{"attn_scale": 0.177, "init_std_o": 0.0, "lr": 0.00226, "beta2": 0.99, "warmup_steps": 219, "decay_shape": "linear", "dataset": "wikipedia_en"}
Each number is 128 + 24 x the weight over its row's rms, rounded and kept within 0 to 255. Layers, rows and columns count from 0. Numbers have three digits each. The size before them is the row's rms in percent of the matrix's.

# layer 2 attention value, 32x96, rms 0.0797, rows 0-31, columns 0-95
091:095113094119146130138084153119117125129154133122119111124144147127106105084106116164107124112114149161120175115156143123157123082166110147139132109116089125080169122161149139146117117157135148165186132121130121181119156064127159116134159089146137145151117077124150125133118124119144130094
097:146141171124126114156121098080138124125122127158111099150120096121141153154171138137100111128099083114133096157099137140128105182134127151077158114147115127115139131172138115132146146096127104081111145123145135124143100135102105157133141152143124101116095196130098072136124127110178143108
093:127155102143127174092144179123139145156130110182093126121107127170117102106127132123143127126133078104135135126124128154130129093125143144104150171143101100122123117131160116130138143107116141140080120121156074106121146168133153187091152129094128145121098168102147164112159147117130118177
076:141150119140107143104143128145160089131163116119122150107133148108089179105114119126171173123150145126108156130116131090122121114119104133166118113075098152123108086091135082138158143151131114127102113115128075166120125114136108120134144140112165113093130134137077098125115179093169104111
098:139105141174133123176135147100182126117150123113110105161140133148113138193154148110164137133128104161118109137063114120131173106132096134132121138131098112145137131172143129143098124169124152173087122125096110154134130162089148127133142143143145137131163111157133133127108114172164088134
101:108161155174100137157066161153157152158136135118116144123152112108140163153140133130133142134150134125127125116123094151114146114129176136127104137111142100103099157080089113068144112074107123128136131126109117138113114120142127057117136115073133145136115165133168111132157142139103135107
108:127146172123130124142116116157095169109104113128104133118095122130151181137139107122103114119155136098136102118116093134126114196093145137158122110126144130127143148083195109125166131124131134062176138135182140097111133082127137154122122101104148121155080114121126134121151129136134148118
097:126127096172136116124196089122064113121151103106149140140119140124122125140128097095149121101134138102120168128134171167105110133143100073093110111095074133131109136150138124057145101171141140133129148157130159102138139120123160162119112118138104126137108112134109125110153131123113157132
106:148158127172111096138164087162148123122135115124146085137140159114099132105168075116118117112122134113137131109076121141122146175152139130092125093112090114119124134103116137135181104126101125096152151142172110151168155108148110132142138121120141119096117115099126110123113123061111165159
097:135166167129138118124173156113131119151162131128144110110083146146140182150147149125103094137130148121114128145114162172103104141134123130081132153129157122157115124153203132090102175100116127114121121135112125142154106140150127142128135187138177134135109165106096114104139144127153170124
108:127174049127112138103100133134169147157146113166107142110124123102130124147130122124125159160126113109123112139135148142121151092136108107126111152129100153147140125100061109104122099126138156183148145161118163081136154153132144128121120109142114114148119169134196127122128116173099133125
079:087126115111170114188144153145118065139155122136143142097118154124130105097097118143099099101124154173130085148073124163109098128147092168076146139104140130125143111158144112146122143154152135141145143121139131147155129088095150153125144113162154102118123128117121151113125124098116167111
108:101154118121101132105135131096114161153138134145128158106112091127132072124136109152123135112091094097137124137115106103139157087144121117096140152143173109106121137126087144139127105052110125110146125118073132136170111140172102129096127185121111146098116171112144134142159128096128142148
087:089084152134151118114169099143101107147161109117149135098132138131139146157137118159125185126144162150131117128139115122093152094101161113123127123141119149122167125122160146132115110142169111119157132079120133082093122145078176137124083121164167134114128103141132149159114166132122118177
101:145103109096156124109138125177099149108114132172130148108139102116111064119123141143128131149158113097146122126124113114099118113069106112134143118135171101149127134123140098173135160114155138135139096125122166105120173112121127117130108132150127133133194064122107140156134093098130091093
105:128135117128159170167149086104104126122104130151071097132110087126133132131134105113130119114141112054132142156084136130145113176112137153167142139127081137095085127124117152179127108127151121110145135152173098133116140154110097149134120135131097121105132126120082138113131119079095129107
102:109145157148161115128169137139082097120125118123164103150131112164126161136126104144135140085130145158115130145112117100159165149165125127155140140117142141131145134112118127106112093135080130059146111081159104181152122145132091170142143125137104155127105142121114136093098158147167121170
078:138142159125108166111128147096122132154082158151073132139154146143126107162115098130082136138110163105134132117125131137152153166119143156139090134134112134101098127129142156125108102108102108116135156174144110124170091089154072148146113141146171105119117132150094126114132069175130139131
099:168159117141163121137135145144097157155132153158103114136124118164150106151132130147120145143104138099150116127141149150130112151103123143139102147134126136133163141157178213132089149112151147139174147124124181099143149142151133079162100074102131139135111086109152137108119109135110147126
117:141156103124105124113148145111138128132140124140158153096135136109114150076093102093106101116136140116145146132121118177140123121144097159086131153119143127122112163160133065176143140061090136114125167129128112160132112106119127121112198138093099117116145141143127139120144106111141136074
115:118148131140124133137074134116137072159129164106137108115171101084104160177150107158157121152112148123092166120127117132086158143146146109094141095125108165080112115110135128142125059112149115160130111094139145122101132129147116121155113103119153093149118103110138121138137169130127153140
080:177159086128111114094095152171159094110160120108122122159128100163132141143129127155190098118143130150147140094120098118161127136129124133103143099122137125140155118118090087166165125130110122141121114092167140144093137100123135103148132078079124108113166103117147091129127162107132144113
103:135108111128101144070124125099119163123132139088090145146114106114141097111063128130178099129106128140161135135149132121155119127105127125108135105118173088131136129139151129099130115155075128101111111142072107145130122083138168079128095155115154125127150104137144135138158150116080159119
110:171115112127152106144160138104140129130092115180106140170110143149139093145151148119135157165143121149147125107145144109128137126078123123172075130104115119131088126156127103149129183103083084127111151174151106120137103096148097121109159163157123138150155175126117122111118112131113104131
095:124114138121118143117099123138160141089159120091167128122113116094167113122127102109161092114102103086122109139114113146134075117111135142089172101168135110140124105126171127104128114160151164157091115107107180096097126151100155148124075101101142114126115091161125133146121124106106136103
119:145120101142129148131151143149146162096092070140157117154113137160140100129120106087114182087136085132161093125159103136164112135112135155163140131136099107152148137090101175117126131142117127097130141099162114079129160135077132145142095105118130122099124122112107119102135113092094144136
100:115129152158089126090147129076115146159153109110098112136144108111122149136125131118123138115108135104138113063135116161119113116118117110124124105104127108120104129156188078124173147155077119133094127121108105151128127102110158180104119176140151097154113117136101114127146121060138147122
116:150159084148116120132115147100181169141143125138143125132080159098131153175132110089119106130104106139137113099125134160118124119121103120134095127104107146153156132133083067069136136100132154151126156159095142123144152145135113128134131131153168167132140136107157140116141142159127191109
100:102111114142114140107115124171114128100166107068155122124112137091153107133098110130117095082093108119117102159117138151112106132162102154107159109137111113140151103126132145077151088145145171134119111129118163124108165159072148116139092127132116132098089089118153152099153136139125138093
098:143125137096153131161146165097120168101119101139119138147106138120100128126052112116160144147125161161141117119147134143141084123111097120117130168091163142168127125113126088091099147160127134120101123107132161101110147102091161135140069126160145099127122131139065138123126115109117122103
119:127131144116153128137111173126108142114146116139130113126135096112090082124114136146115123111136176105116152116163115093127137087159095104136128113137182082106143170112140102101123103117095105133136070132121152145135118093182159114140154124148170123188100085141139150143155133119139111116
073:128157097111148118198121153093143077157115123091150143117101144142125145109093171091126091135119137131106104154092092169148114114148159141140113149097106134081085128133090141114130099176164150144125111099158130138118143137107126099125137105135142131135131174127162140124141127168133132144